Each number is 128 + 24 x the weight over its row's rms, rounded and kept within 0 to 255. Layers, rows and columns count from 0. Numbers have three digits each. The size before them is the row's rms in percent of the matrix's.

# layer 9 MLP down (transposed), 1024x256, rms 0.0494, rows 682-731, columns 0-63
104:119128154100134122130072126120138091131128140179132152113056138170136118125108136100101155156139107122132190148124151131143125123081153121082113122095101096128085121135168139131152112136129159
102:137141092138141155121120156114098144129146092095118142175115116141186142160121112137153128140180104140105150122109099105138127103115096150118119143103121130140110117110151151116150096149089114
106:130117128109088150114121107128164157090153129094105090079145109149156112152112108151136129176118107062090134149111114097132164127145115136143140115101104140148104116137116124114145081109112169
095:143160116153144131071107120134152122137104122136152130109126140119151095111162119141157123127139166075134126125114156106114121080115120123104116112107130113089136082126123162164143114133120108
092:138126114120151114145121121130170123148155123102092115126141146168114145129143111087128100136144124154108119082138136135109119157096130128124058134109104120136139131117147165128166147128127135
097:107127112151106128117090114167082154096138121046120118101138163177157133097146124093140151124148148076144142130140139138131126108105093119155139140158093133136105122158134121147175151110134145
094:116125140127151097135126144114108137101106112094108145142097127150109107106085131120168114145076139094122178135153111131108172146102151132137134126141081128114091126141104132120144122108112143
110:147094134132121086096111141122140144158136132107132143090100101154180100126113143151148098152092111083140130158109098147132149139174126104103121109114184117151108101151136147092114095156138151
100:160138114112124116103101128143146148100155133146151106106123112113144126139134140114114112077121109142100158095095127168135149133145153178128142113091167092144136139126156128134067180159113149
101:141137139126136152138136156111150125129103146103185136138108099104146121167134168085085152083157122080154111109133111106134101114118187159126102143125144075093120159116116117126085155113139118
093:098148130138106145124137124122157125139137100108113099194134141144113187134132153155174127169133096099143091148112156155106123169117128131149118149125133136115124159085125161113104139083133125
099:111103092108122155130119157129117093096161124120133143119161128134138128130146186116143104134141123160129178125124166112125092144131128133159123138134119148127118143106088098093116151091143123
101:135141121142160108125150088151154120092118111124115086136134118107124081123094141119148121155119096153102126117116115101134121128170134101125109101158143153104156160122142110121185140121136097
090:135110134140151162103121163109146119097160121142104130153113118139099150128144132097124132134149107088127125157119097140143136154103115129131131103145094123112080176146158142120143184130163133
092:139100157141140117098163126152114189159129127126142113130147144098141078107143115135127087074108116130127088116159148128123155111177086096140089128123126136088129121151163102124125153114175113
098:109111145153153095103105082128116101149124108127158176113094119138134142135143135128098112072112103126143120140142126122137113154133136151156127163116156134147172131126125134164145120113115127
090:133149121112109119145123067147125129144104145088139123176127122144161122114168098120114082097108144148140146130148129139113106106116139134128144115134128145150135118115138153107133137166158167
101:113164094153127151133153122090081141116173129089147135146116118118148154126167109158103186114120101145148132125153121102146136178138102138097141152134070112124125088122092101130090158141132136
105:160112160085110104120107111111126102162136143134182133065123144132154121112109118113100109143109170126112099169122131144105136133114113117110140142135129163117115166157169124118084124146085115
100:116085107147076114126167148103132141136117135140138127130078126109124210170157120113103132103119106145124133172134098145130127137140135108127116149107162154145169130133126109118132130139137128
104:123126134117120145133136145118087071155134131118122144133112111090127116135114168103135130077160109171161163075118114119148181131128132085113123110130130129130137127120131162130127145126140134
094:170120131113151109128146119141144078087107123143138120159109114125133181174117137128123101121113108156118097115172111115127142147136099147136165103148110190130115128159117123138109134077130115
107:142117146122140123106115094140126123135100133085101106143153125110120109134116114096120116118153118115165124084164123121146096149153128137146103152128158123148177163131117181130123099139176092
106:099132153118152104108152102113097167118134169121105142124174110132118119110152133103130148129134124172106112103136129146118117132105084098074118129155147121159110121093097151118128121113144126
109:159111127138120116118139131151118118137141136168107146118110140077071128108120117139177139150174137143130178118102095110131152140123127142099109118106169132151083090127106128104121091121161083
102:114151161133118128138143119118118140126166102106149114128153150121132125119149142119194127097148122122152125121120140101166141104104144123105131107136148088174152115111128121065120099138105103
096:122111146140083124125139102144118118159121129146124103112101153135127120086124142110147122104116144123121103158146081149102125127165130161155110092155114136141087115096104104111153132134156130
097:138129148071138154136130092112099122113107126125111145133148122120112121159170110126131077121081131101104064102172163114107100157145124114149138105112127112094123116079096120164122148059138117
087:143157104138153103160142118110144125109088152160107127137126129116118165106100157200115133137115102101151149131137121137098114078133105110173122144141120190117108126171111109124119110115130114
109:161123163102179110112121066137124072135152131106129139125127114096119123100130161077135174134118143143155134144142130150122122151105109103125156159103106139130123142119187135133131110091105125
104:117100145148091152128124126114090144145104165124136150112149112121151100125115145135120128124153100122158130122151160125098147102110111147175174123138079131132110137142136103103184167170132123
096:134105069137135144147114132144127099138137160104102130168131118170118077140130101124135113162172138100125151074130150094157106103122153129129159104127085140115141123145138177137146144134122122
090:148182114104158132150107152115133109132124164131132126155136104137126126122138151127100134111152093140158154135120142145070149096162156114125128130127159171158113098098156153147135115130129129
100:090153125125102070113104143122159122130169098145185103125145169147178125153107145131147062143132088117157134128141117108098132130149125111152144108138106112197113127129084098109121166132137131
092:131130142095116111078149147151127122151143138106117129102120111161152108166142118152125118108153124154124117146117142124135119099124117167145165126150138147142119113086085108109084127133124145
108:109086097118165108100112099134126112175111127128131107114140090163159175091104175133146125110147119151168102099158109153154115124151133101154125101140120093119140166123115190082136120083130161
103:146106128141137133125137087099080133144139155084089148148159143100129132101127163112063112127142071140151144098168160174117155132105106151113124105081140137105136140112149178135145147155121133
108:129119126087119133116136098151154104153159159117107130138111161130142136129147153152147136151120114131096118028140177124118150166134124139067116124123119138156093121127111168094108100084107135
109:180134120113091114136141109107132100103118182106125105149132145141124121103129140143136129169189125148122124147108136120091122128118144091130102140166114142106110128148120107091104119122129154
100:148127147135142124117090118187122147122093127135151140141166095139135107118170090136104122143137169132115141112170135108182123102106122141152177106170118096160149084110129135099116152133141113
102:134137107139136123141120145154094191094141124154127071131099141119129106125100090135122140161151122128117137146144122126113136143107144117128130162152164100145091143129118148074100118171088156
083:141146152142146093104196088141113148159130138161129072161111143134119109110152100163082128115126110157122150126107081104139171153140155149146106108126107149141158124081134141123131130096119119
098:119123137138133132166136117084140152151158114117109155133125140161180106177144115188141130154086141132097107115118167106087083115150117146096160172124104140140125167126116146130145097121079121
110:141153133139141130156127134128136120097115138119142154165119116127096161127184112136164152145122109093117152120100135141113096153122136096167151133168164113130109118121145136108107138161130168
090:119172111118095157160113126146122125127111134126135111125155063124119136130157143147155107105138108121146134123151104122155149145145151125066171120143170133129117095087139159145124124164127113
100:138117156122116118135156144173142113102128085115125163131126167139172129095136135147135120109143138112113137137087097113148110136098139157138149054129099146138138139103153098139146154115137086
100:134098131159155120113159122149119167093174119150116134125125130129135152138145130127135141116138136127136122108082108097129113098153118145127154121129120157137157116093160134139137156112104115
096:142064141115137151110138138134126144128182124160171090109120154100077117122113130125151128157120127108124130147146143135102098110101125124141103132163130141140135166118138098140135125108106094
090:185131159105139094137117143124164099144153110126123070168121137124146143123144111131124124149138102105099113125101155115113118132120127091093106118116127168127134150105138131114139132093112089
102:133120088155111100090146116147146168119112106170165153152140112120140158076114139098117139144099151170119111142111157117093140134101119151156099141131140146148131110111097154136119123113144127
# layer 9 MLP up, 1024x256, rms 0.0494, rows 683-732, columns 0-63
103:065117110135113129118101116118107113128124099130166141113120161123108134124157111108132098098109167143124116204112146100096140113139150114122130111133126161103092148120136112117154115118127086
110:119115133106113106091123163173113074138157096134107106130123107123138152165124137143199097123138149143184131160109145143111090137128109139136097157163126137120125118107145109122117082179133092
099:100116089157123090139119194153141119129123131151115143189156078081163147153138092114139124091071153122124128114135123151137139176160119116136129090125120131165109130105090133113091166105127076
095:141162134136140130113127079108155101123152134109141147132146110132184124146154100150135143119115104153127116145111139094121115142133141096109111202114154123113156075117146165105127120087156107
103:135118126147168129095118161148130131121131129138136127127094107121142146176108161082135082094116112107163122106171140092142143145149117145158111124141118116153093093145138106139164144099092114
087:124081133091112083106131129125132096156116106126134119139099154099110125129160128132107161116189153175096090122088134156145100139158123101110166125134091172120124103107127114150098099135101105
112:114109063113090159180095133114137125118147105123121140124096122082151145124149147140116123169116131106129165125136157112154097126145091142132162108136111107128100092124152137071162120108164155
093:110120091184122134103129116139118146142137119142101143134152107165127123083116174128136159149140111092141122101141114162108143108139162076169159155122109160109136143114140122137153077107135098
104:116105166109146112110119160124154119141148145131160141120136146145194126125115182104114170145121116114133085128162103137133119104121168148133095139117148162117105105147096159113145165085124136
098:097150194133097103114086090130102116151123163144120170105147156136145081160118095128119135111181112121121136145114136133132160131144123131159122114120190122159131117163103099125140106157134143
102:142131150147172137143118099144123089121107107149104133114127112092188152130147073130145107106128144103158120183113112105102140102160097104143146160098122163083164106134150111150111097123112138
101:104130146128129172124142119148112145162119154139157129127112161121136178122118113098143131109100115103153143136152178125131120095101116103126132149089083131128126134109124160103145144131142097
097:112162141122143154145151119118096133121098122105163154103176122079143127147170159099157108118166106157125123162118158124105150140127136120107146148135116157147187116102093123180106072120133144
093:178131078127144119164122206163137116111106139117115132116123088129101123105131127144079132141122121141125176145110148163117126154128136174099123138165162117143109122173148137153121135136144123
095:099146148153101130152131116157126134126102158135152133147097156147084145095109131129129120148114095142167097161138143139138160096154122087117139170134115114154124114142158127141146102127158151
096:141126154110090128098180127123144122125146129135128160108107097123104134135129154156122132128124135086139142117081120163115123145090143126130129122165174108166111150195117131129075120164157079
101:170115120106134136107112158169143109146082123140160126106153152155101115136110122131120115166142131169131157151112113111111169093171147119145137135165121097141086142142142136120108103147140112
104:106121156145118119124092131092158131143100167104134157129139128154158156189108144153142180122114069118105107088091097142169094127161142153122133121124161162124124132099151146099120129153183122
096:108151111127155159155109073136094133103123125054102118103140105142126151154137097143110137090132132120148141116111095141179136067118148115087105105135108137133124158129107125088135126118098152
100:124150137115124134095145157082111113157143119126178138114148111118134132163176105139141177143083149164137115097180145098138165153185176127100124147120136139095109133118098121110076120089146144
101:100140114134120132117144131121143151107160157146131163101153091155134139123108145105137137156091161064151120111105119132108135122162106129166117106116102133135103130144198150114140128143139142
104:141138106137142171106140121181090113128121139117124137118170106122162093132109150108108140129181126136095103136099145147139132138151140101143148126143093112166085092157166137136122161148141143
104:126144123118150144098096107159119149092122125143122145136133103108104118179111110129111127148124126111137094125097090177113173141129120125149107124076111115126135163060133101113150111169086132
104:138139163162079114161121146117135122103139112148148114089158116118126101141129115136121193149126083093154108126141096178164113123078148122151144148168143100131142136127123163155131133132135133
101:166094105124138144139147169157114095139109160079106151131092110127150082149118120110114130095142133116102118134142116141153099149090128120106113149076145122105112153075152184125110135107144187
101:164117132108124139161112122111152095089102124125149142111136130090125181111093156087115142134128117114113101118116118120109125155098104126119088127084112121109116128120144173117100108123149126
100:133151160140081115134124131141105155108157145074142089119110139107146103105096150143120114066093112132146151156074109107147138130150112152099166093127131136125107092132128083077103111147185151
095:119097152140158161109115160180188109090108158085161137148097136156191096148175162101097135140138133149131123134114138127168115155180136110082132152095159089140137114119140157125133145143133102
121:093121169177123147128094147126149106121155149080135133130136144106148139161100085125111127090126095161165126135123108143111134145121163129115138142108140103135102120139163188110109106070067165
097:163120152114151160110121094174161185126171121099109154130124095132125101106131141170156121138166156112144099173081135114099094100103101161165144109141082172122121105127146122105128142085181142
105:139120131116093128122139134122120152144087150148146143153130166141100152119126121128161132148100145102156118134131138159122167133083126136123121128157121126118151160126096111092125123138179099
092:112113148143135153144123144111119171147103077136145163175135169109108108147114137154136131091143151142121132120121132104138109127073109155167142109155159125107105146132136125120144162142109129
102:132119107110115118099142120128157119106101139119098098127146158129100104134123145151111135119126141129129083120147131180176147095111123128151116130114101116141162178148134151101107128154111165
093:134092097158169117146117108113127135128071114170120146147122148105113105116073135123123135124097117103123129104088096102106079150137136085110130138131114165133108132124153114129136140152151127
109:141152103147129135141130124125128164116113147078116144118164130126103135117093141145150175125169102124129083139111099146105133164147115141115157108150120141170152140174122157134126127103133127
107:150172133101110163138120118139118155147097138141162098114090129183165150109078166138142133124143149157158100101127153106128110140109126115144174147108124111125122148114118095111112162177137128
104:116184154129128099150171127150131121140110159100119129094087128120105144124113117133150130129122143100169098139137116133157125151128137137095132143165102134110159107177155115139099131142118123
102:120146128137139157123107122124135171159150083142110150146183150119097148136114108108102128096134141095128147095127092190121125089084122155092120138152153096126083113157143100121124104109140133
105:089165128145136128130126111117119135148128124113117130171120135089120142157113154125130095134107118141118108101126107136134129176133131103137121169132135170137089149097106088121086143123116102
098:131173113137125140096101124106143161131062102114151134147127126127118101143097192157110136118107135124166141074133098165113138147141115143160117120101160112164124130155120121143158173100148076
081:122110106097105158119113109099120140142171157110146137085113136108119117152129146113115162161118191086128127139143160083075086137120117117094085151140141075089105108115148141119086113143138114
101:134111105161148125109118132164148120161102124131160123116091078141109139100156123133087200103118124132115113141176115109124128089179140134129147124131143128185134083203148140116127186144194147
099:137166123123150144149117115134123098115059101148135069144113130153118128145138131128120088184152148118155139147157142115130102128135096118130118197124170114137093115137100093144165117093137152
096:118122108141153086164112128145152152135086128151146080079087162119132122124120119097118141169127173140107122113165114085084112136118099132110118160169087135143124114119153107152155099096162124
090:124140106159117148106156140138107098134143188117133122130097089084134145111111158163147128095125161112162097134127148157154159107092065138124122132135091112155122119082104131134096128159123113
098:106103099179115119089121108126160150098087143125111085106087126134117158169099089149166110125118141137096095087146096155123141090111118082132126137112129102117108132102124094104114106124139132
107:108171092149148118147128109139085118165091143142109118155157095131189101138123124132093159076124143145119109159110149129137128171143139102091118123096123137096133089109143131117097138190133169
081:107113161125108128098140083168135133117086162117143126119130122124138138122080128144107137123122068128109099113122087088133146180122175128100121105122132147132096078148122160145130112131137128
089:153109129119136107174115118149143131128115145100125109091150138131132091170135074098118107104113118119156107133157121114145134083125135137096100159143162137174107126082160086141160121138109127
104:142118152109103111107174137184153160089156126133119133129098126141124147124144098158135100115135134144110159114125145136127092110119108139095128127141160059133139123116118074108120154122115084